Weights of a small transformer language model.
Size: 13 layers, width 96, 3 heads of 32, MLP 384 squared ReLU, 2.45M parameters.
Each number is 128 + 24 x the weight over the matrix's rms, rounded and kept within 0 to 255. Layers, rows and columns count from 0. Numbers have three digits each.

# down: layer 2 MLP down (transposed), 384x96, rms 0.121, rows 90-121, columns 0-95
# up: layer 2 MLP up, 384x96, rms 0.131, rows 91-122, columns 0-95
down90:130123145102146119120153131116143121125097145115110155116125141143170117151152111104129126133160120114156158121146115140144130163116112127101130108129115103121175134079130132140109134175162113147096145131140148156126112128151060099122154092103135122147108155183104125126127084112132117095
up91:131136119118138156117150148126115121136096131148145136139109159086108067136125128121083146107111156145096099117126129128109098133117139153145120083174126085131116132149119112136129153108079104147099174122123107138137104095117125124122124122109119136159164133146097118128150090076121119128
down91:090099110152097124073129122128102069115115105090116104102133108117169154147130127152107132120124122103141159118169114114128096169102131138104134141103138181136120112117128150112120136173153101134156093121101100121120170136114117122119140175135120150114123105090114145162146131137153119134
up92:135115132132120104099136147156163135121110139118135173136148158110118118162116178138114125146142131127131096099098132112131091085124147115109132122134098085096128089138163082175163144140125145114113135113123137165148095131094113124108099145132105101128147122127119122111119164122176166168
down92:110186101107123123147152120086097160133139157126131092090087137153132093102156100137139131113086103107162122127144127136125142145125091137115139120157181149151124143116105157100118114106147120141130151134142114084092161102174146129130129126133113142099128138141135095156130114138138105085
up93:128095112177138102113139158159115110093155087146141117128139142120147133129146139101145068123149116159138113131147165140152153117163145143131176165190096109108157140109169104165109149150075135111091140102150134089168150127110101160126090096120132191144124110128062152124128150128149094117
down93:111106115119127194082113133098131167110060102126037140082113137113133139107139135133136119126140117096144136132150111114106085128115122134134124122094121134180161131155121133133125113125187122115120116105073100137134161113180125131115117115151118083088081128074176129150093126127159078119
up94:172119106167106140137172106124129130125142117084128108130131172106059113095133109065131046137132142179128146164081146145120148125168119099123214146147150144118110145098128138092171114109071120137145136160174077159162081130111117105148147141084161106082169162153123130145067128159158102138
down94:136096157149138142123138143127117148102126117186121129078131102137096119088097136161152161189164130139129132118146136122094118175109050151116108141120116102120121126141102124172074060151171149161118135123150179142202110075117099118147163076129090115069078152066147110111178152137108098126
up95:148116094132095116132150135160134091081109150131132114155137165141115139144184114135139127105115143108138127142107142113132110090117100142092164077158155137133091142145148093095134103151096130141114197112162148165124091107110130143118080166152136173077163122134072121094098096097161107124
down95:153154128132103133122107128072157103116131110108146126110100072124116130114047123169165159131120163163171120125104137145115158114137136113151103094139135120117130148089121113120115100088159130112131080128092151093151092154144106156137141117123156099210183146115130112182127100167113137137
up96:128122104119142113159140146113130143107126120111188140137113149107152132117175122133124121099140122141174152158126119103133119139149098107102127135162126142159114138136164132125142127151133137084118149148091121150099074169115105095136139160133172138131153110155107136146099099114142144174
down96:092081128096131146067092122154094163089122128129133157107124120108114132145116140124133105187114102111093132128138154162128110179105137119145145139141140101103142115111148136113134129130145136129153128134141137153130131119131130113126098124124108126092122137103148171114195123099130114119
up97:142137078195158112199144159133118161107105077150127077182103134106135141144129193092099112103126168173154148150129143133136135145171129133125178120140138133138083159120152164179115116160089168102118151142130139133159158142097116153158111163100120137150172134153126139144108088117121103143
down97:119149141177163146114130144085106121111127103138044149125116123154129183119081111148107175131146111055149153128168140123160112158100132099119119121115156136088122129193075185105159127089151172091121114095171123077090173130110151086117118192076123137103117133136166110116124155133137159086
up98:110151124162119146157205140169114158116103126134133081164116133128103131107118087131067127159095161158147130154145155110131136133116126128099102143132181123152115130172109099064152122104131140096150149167112109092147085122109195177180131163126172086153144161162149141135134089099118133151
down98:118168141180141088087131157147134100163146156111129131152106147118090062120115074134124150109093126105132097108129122164136109120090128139104087107126155160107144122109125114185143110153098155099090105123184182084121148139108105137122142143141064096096101106082124115082148095119123173153
up99:119148107129144105108201142185124159087085109124136126144136153096157146096150102109108119144124142143182114111120117114165140087172132163124161135152092116114148179104134101136140120154079127113140206126116145081141123124122174135091102148068144107137201147110064141124150093050110149167
down99:092150169120087124090100104094098147104098160121117124176105107131113118099161169204136119049139072126112131122107158140152120079117157095096129109138164125102136130175087126152115131172139119151152065162065109165175086170152128169165151136175143105108139134125133108140070127142153109155
up100:116161099168119149134131096125133133130142111118192095140135109132095150113133134139131113204083111135138204156218141133127121168138088139126102136162139150143096102164119142172087094124131137119147118175163124169092152117122133191139090158136136135119114159112160181158089125154107130181
down100:125128128143154135102111134117060118133122134098097170098163133093106125156162138118179112085073136133142132120089106157122125102130176179097144131084137132098147105077082153098158117131139164122084137118078118133130133044151117099085095126133130140156077110109182131113115096067134088115
up101:105154159138107128097151130151140129116126118127141155138145147119145153124116133150107167130128178139155126109188154128101130144097108169064133144138110166157096126140154117120121083145133092089140112091137118122115118173111148127118108149085131143160173134094107165116110114125136156156
down101:131111128151133122161112151130089174143161125115140167131150123133095135111136125098138129081120082087117132212125149113144202125154129169139100115138126126170144151129158130124118151123149163141120119134132138129128124118119173125133116121128107110076106070135146090177111113091127154062
up102:126126131131107102169145174207143161092095142125127120131151132105163147106151122126041151122118150097137114105119125170136132064139131150099132099143117121114095146111154128087089162141139148084112156107146103141113118083137147131179083183131152116118151089116108118113130102110140141152
down102:128128127086182156116078109085093083131169128149071103081082163136145179120114129122151092141163131124132139123123087131121147136134120121118102154149111156165112120111077082153152118143084159135183103140079069070160145137106099155117130127154138144115152115147098183152112127128132082150
up103:155135139117122106119129131146102123136107128136136124168102172111094102120122137109097144114116129102111089154113131112142134132128136117104124154148129143136120161147158119105099125109057125133094122114153138087156126095146114135135140121134112115122148092125112122127168137131119123177
down103:115161122109134131143123144118117125122140117165115126131155098152115139150117135109173089152132162137098133126131124158142134061135164129124143151114100130072146095111108113150145112135146094151124134116152116134113098116124154143075117125141132124150112135100144131118118115130121141124
up104:128167084107089115155167108111178125104126124143151128140145171125084094121156108156153106129059178127173170158126105101151107122088082113103131089176157145112150070129168075116156121101135144122133105140142137135114159155125131156144135099134123087098146168085159119094144081072125103133
down104:125128179117119142186146118156092119162136161155123107132070180109126117147117092126181095137130088128110154144121179119135179115094116094167121125134096133164096106123118122105104150159146120137098155129154154129173098115049167153112152104138090139137044148139135103098100099096135166186
up105:132157162113089149119131098108174087144138128144179152129156151139117134163143121129107129124153144093142159128131118134164097102110122144159128126146111154118140120118155140093109133123132129132104116152111129139117153113174142134175160119092122149166138115086114143095120109151135097147
down105:140102135129161092127113151124108107135130145150118116082121118162154117119156127161163167105157130155129147117136113125103145115141094119116143114097130133175114136124121137151103109107158157154147140097113121108116141140089130110108129120113140096115128116114136046129098165141133144097
up106:117169135144131174148141140130154135136104139078108129157106115127100085075145169112141135142088150112121150097108112139156125164104128121147122152136128139130151095099124151086122134124174112119113125180136122123141142143133117140173142163079087116137156136113148174107106102105180123127
down106:150108061100142101109114103102126115135125147141129095092165172154132130168144090120132128161178080157105108164141136130155156093163163092127146150098139116070142126143116130160133129186123132144128130134093106138158118118118135171105120119138138123124090177121115106118151109136137137148
up107:133162093139101110142138110137201154147110135149167143143186158113143135159108099111120149128108174135144112091129160128111146085113123147102107104140097144109156104132114078132113123160161131151114179139134141098122096155152086133135096132186116140111157159093095168104139130129131175134
down107:150104079123082152071156147139128151075153115137140107171172168117158145099161118119086112122110159116151127160114120140128162121146125154102120134105059096134093148157159126130141153119108122133189164129130142179103119132154141147152146126105142114110082132085139139110172080132127093147
up108:164126126172151139155121120135145111143088129112113088114130143140110117129125141135185079131153129129122129118124111097110116121143098121139160152135141129091102146091113139151111152097131105080082139195148088158133122113090143127148127130111150146125163141120120154109105084145159156142
down108:073116114104138100108113111140124086114154180126147134138140122098148123123134130134099117124108192116126124105106125141137141123112138163114138181105136155141122139133118119145130133162095137124185165103121136121164100105154120142115124095154163114126126135100127138137163141122138137136
up109:175117112130100081145138112152134104134147144129137163150147197102117105147149104105103114163091178151119126121134149149141092113126116134111143116132100084143157079127167101126131135144082130161081138123089104120142086097125087139131133175180078105110163129111101131122150159141158138137
down109:155158115075139170095105095130136161095095117146113173112108074175101150120176154145118105119163129118141149148149175132157107172147162142140120135092154158104148104125101129144141117156146150126116113143156135137102155151171120126119112137124154101107147137113184106075168128070146149091
up110:092165151125099117120141082126113120177100096143163100152166131137122150140198134124111087112123132116146140142154139114116109151118104111153175132124118158152142138108137115123129099131122125104089113118105126129094148127105126129142131172100143113142111149144172133158125110157090125173
down110:147071132096144122076170122136124149094118125118124122083114143093169101148147112141185110099132131114142153128133155114095131151159144105135090128125119082126157124145102152165084116115136147154141150144110149120135107101138136126087132126121125085139131124165124102137149152098101156125
up111:125145123178150144113132097139105107177095093140146095112123101140094144091132132148135095131104124153177103196105111138114144139110097159136144133148120151109135144121080086145126123115125104145147144119174156117141133139112131149146148129166148123110127141121161151158124113152132091136
down111:146113104104116103143120126112143116091086125075118131166125155102172157149098148120109149131142159111103140077155090145100124113148081106107067110150160098111101132144162156156116129140135127108137083120124090133134151125134125138131131130100151112163134105117102136111135135124132146137
up112:163135096119100149137147131118163124101135127130171123144132133133129154101184140127103123122130140106159127104128128147091107121102113114149121108145075130115088084110152137146113146112160154128115130173153116136100128147147110108116135103116124160146120145118143163131112098123113153139
down112:127105124123146151103119102116118114109138140117161146146146136159108128128123152127101147152115102121104112135155094108158114123120112151132095142114154158129151127086135131120122135110120112118137094119144141130120144119131144109075105119122136144107099119091107134130132115148105153133
up113:112125074138130096122128142173128127088150118154127112126164120124161150116127121147134143152160144098111118127185142125157113132121132155108161126131142086120119143117100126129124146120102163117111145153111076113135108171095165167134101122114126150133133151139111141088113112115167151142
down113:136130166133143151127147109139102132144108137094119115146097145113141107121100131079092136098106132161175134133098127129088148099140118142111133142170106125138134127135138116165139125112128129111112091134137146125130142116156099123116127145156127119104162117102115112148148145124120127120
up114:156138137161129140144129094113162142141132080094123175155140150130131156100150129134140116156116122150128130129128128094124110099124115122148104122142146116126088096113139118151139127143104123126133107134126096154129133080135116126128153134136152145146114148125120136120062085138163123136
down114:136111143097145150098097112127122119132135142140119119162097132119121100120102111135098124106124123119152145124117133164151112127133111126152121116111114149091111158101145140105152128093124130139124128145145166115091131146144116107063120102105107137147125101112141127118136131125099151132
up115:106111089137161123151126150144123117122142104125149117130079146135154137126169112114143128125126127151141158096137144155119115116145120102105161142120109150138112119140122142093095151144112169126140159099137152096090133155105104118139096125133084135093141152132105122092109142119126181143
down115:131132151129093105110129126105153131170124169117107117122138112117098137127086163147143119133115140110108117140142115094137127159143101122148074127126096126145143128118106114156146119076154120118123108114127114115150132127131113155122121139116155135154102135131132140159137124138124112120
up116:146169127126123135189159106169128135123149124112143125140129155126085110109103097106127091188121114173161134105116177118127128098121104120071119125148155136161138101173125108088144196137148126113167119112148122130124122148074100089148117157135139155126131148152108143092127152097164142151
down116:129122143125176149108055182124154144131159157112092153083161159118181108118142116128104158100184120117172115143146144119089151107153139118157109168151150115147089122105121129093104126118104095100091153124106092131101056107149153144124130169104144133140120127146167112123182149123089102089
up117:115159107151130117161175119132144205149130137145098163137120123111108176080169112123124129168124173154167152151149180194183078157113079099167135130147131114147168115120121079131109153152186093103146134120147099117135105176104091164146108138152146080114153167115132094077092116119175134170
down117:115091132128147135161102088143162131111128142103164135102092078105116090176165108145151130121112158128082108091160116081138178150183172127088179149065122120101146120124102170125072108155171155135093121124100135121154139097153062095134128097181132122108109142153193148129129156173130128163
up118:135167114129114123156149117146159115153110152054125163156128179055092146137112123111134126160116152118107145089151164103178129090076133122116153132181173125092133100179124089081142113155161123153112162130149092177108099131117165150161106134136070113105154065156125146098180132087125097140
down118:109124097083175102137140133143177112099072148142145126142135146122156110130163165109095126150159161134162143145136103084144135134158113107133061114112127143085130133164125109136040107124105132114166106205116072129179169136112104091118102137125145139143181120110081164113134110083069117166
up119:124118097167138152117164099142107150098133077132120127125115143127129146089129150100110132143103239135128139124208201130139130147097134097128166132148151112178141149110102158121092116132121136081112122119113107110178138113106145100145069166101159105102145147136070146138135113151125142146
down119:115132135162162099152139118134163086161134149174151125118127144138118139099129088177145130106146080118094124129091142150115154110165076150130121131122152135109125075098134077132122093138129105087095125184149157132140116151166088117128130014142149116153141149103150083098105174113117106120
up120:153144114146138175127118124187119160133127083124198096140125132123142137084114153150119066191147122133175124103157172133154090113158104135135151131142125104157129140087121144122147130142100138124123133117113124101145165153152166101152136125115128138129142145100121136123115143094149076124
down120:119119099108101111165119138109114125143121131129113144229177090128114153181138124134161109134134128134119152155182132130111129162189166133166146134108134141123144138184157119099119136079127114085088083098121110153128129143105114131119111144179110121090110158137106206160113129122107119154
up121:127115126192103112091111108120109105123109092138140150134182142130138159156116177105077122095100134138158110162162122112103123168131094114114137163126137130160104138130116125117105156102083144143104114133108118128163172113147157112143131125159141154130133112112131139141122097169113092107
down121:128121130112114155128131148127127179126123154122115113140092121144097115131180114140165154140136116121111131102099116154143160069162153101134146113112101132123135145125162148149128105144133115135159142128126104127095101140137098108132143139141126108098081131156108082107140147115113160110
up122:142136107164105156102130107162092109155162124088158146171146127080099134092148142101153053169119122142158118135131174075167138153150134101111153138172133110163098148135170137145123079118169157138102161131127133142161157113143122129135105179079141117155127151126114194169110128122114131133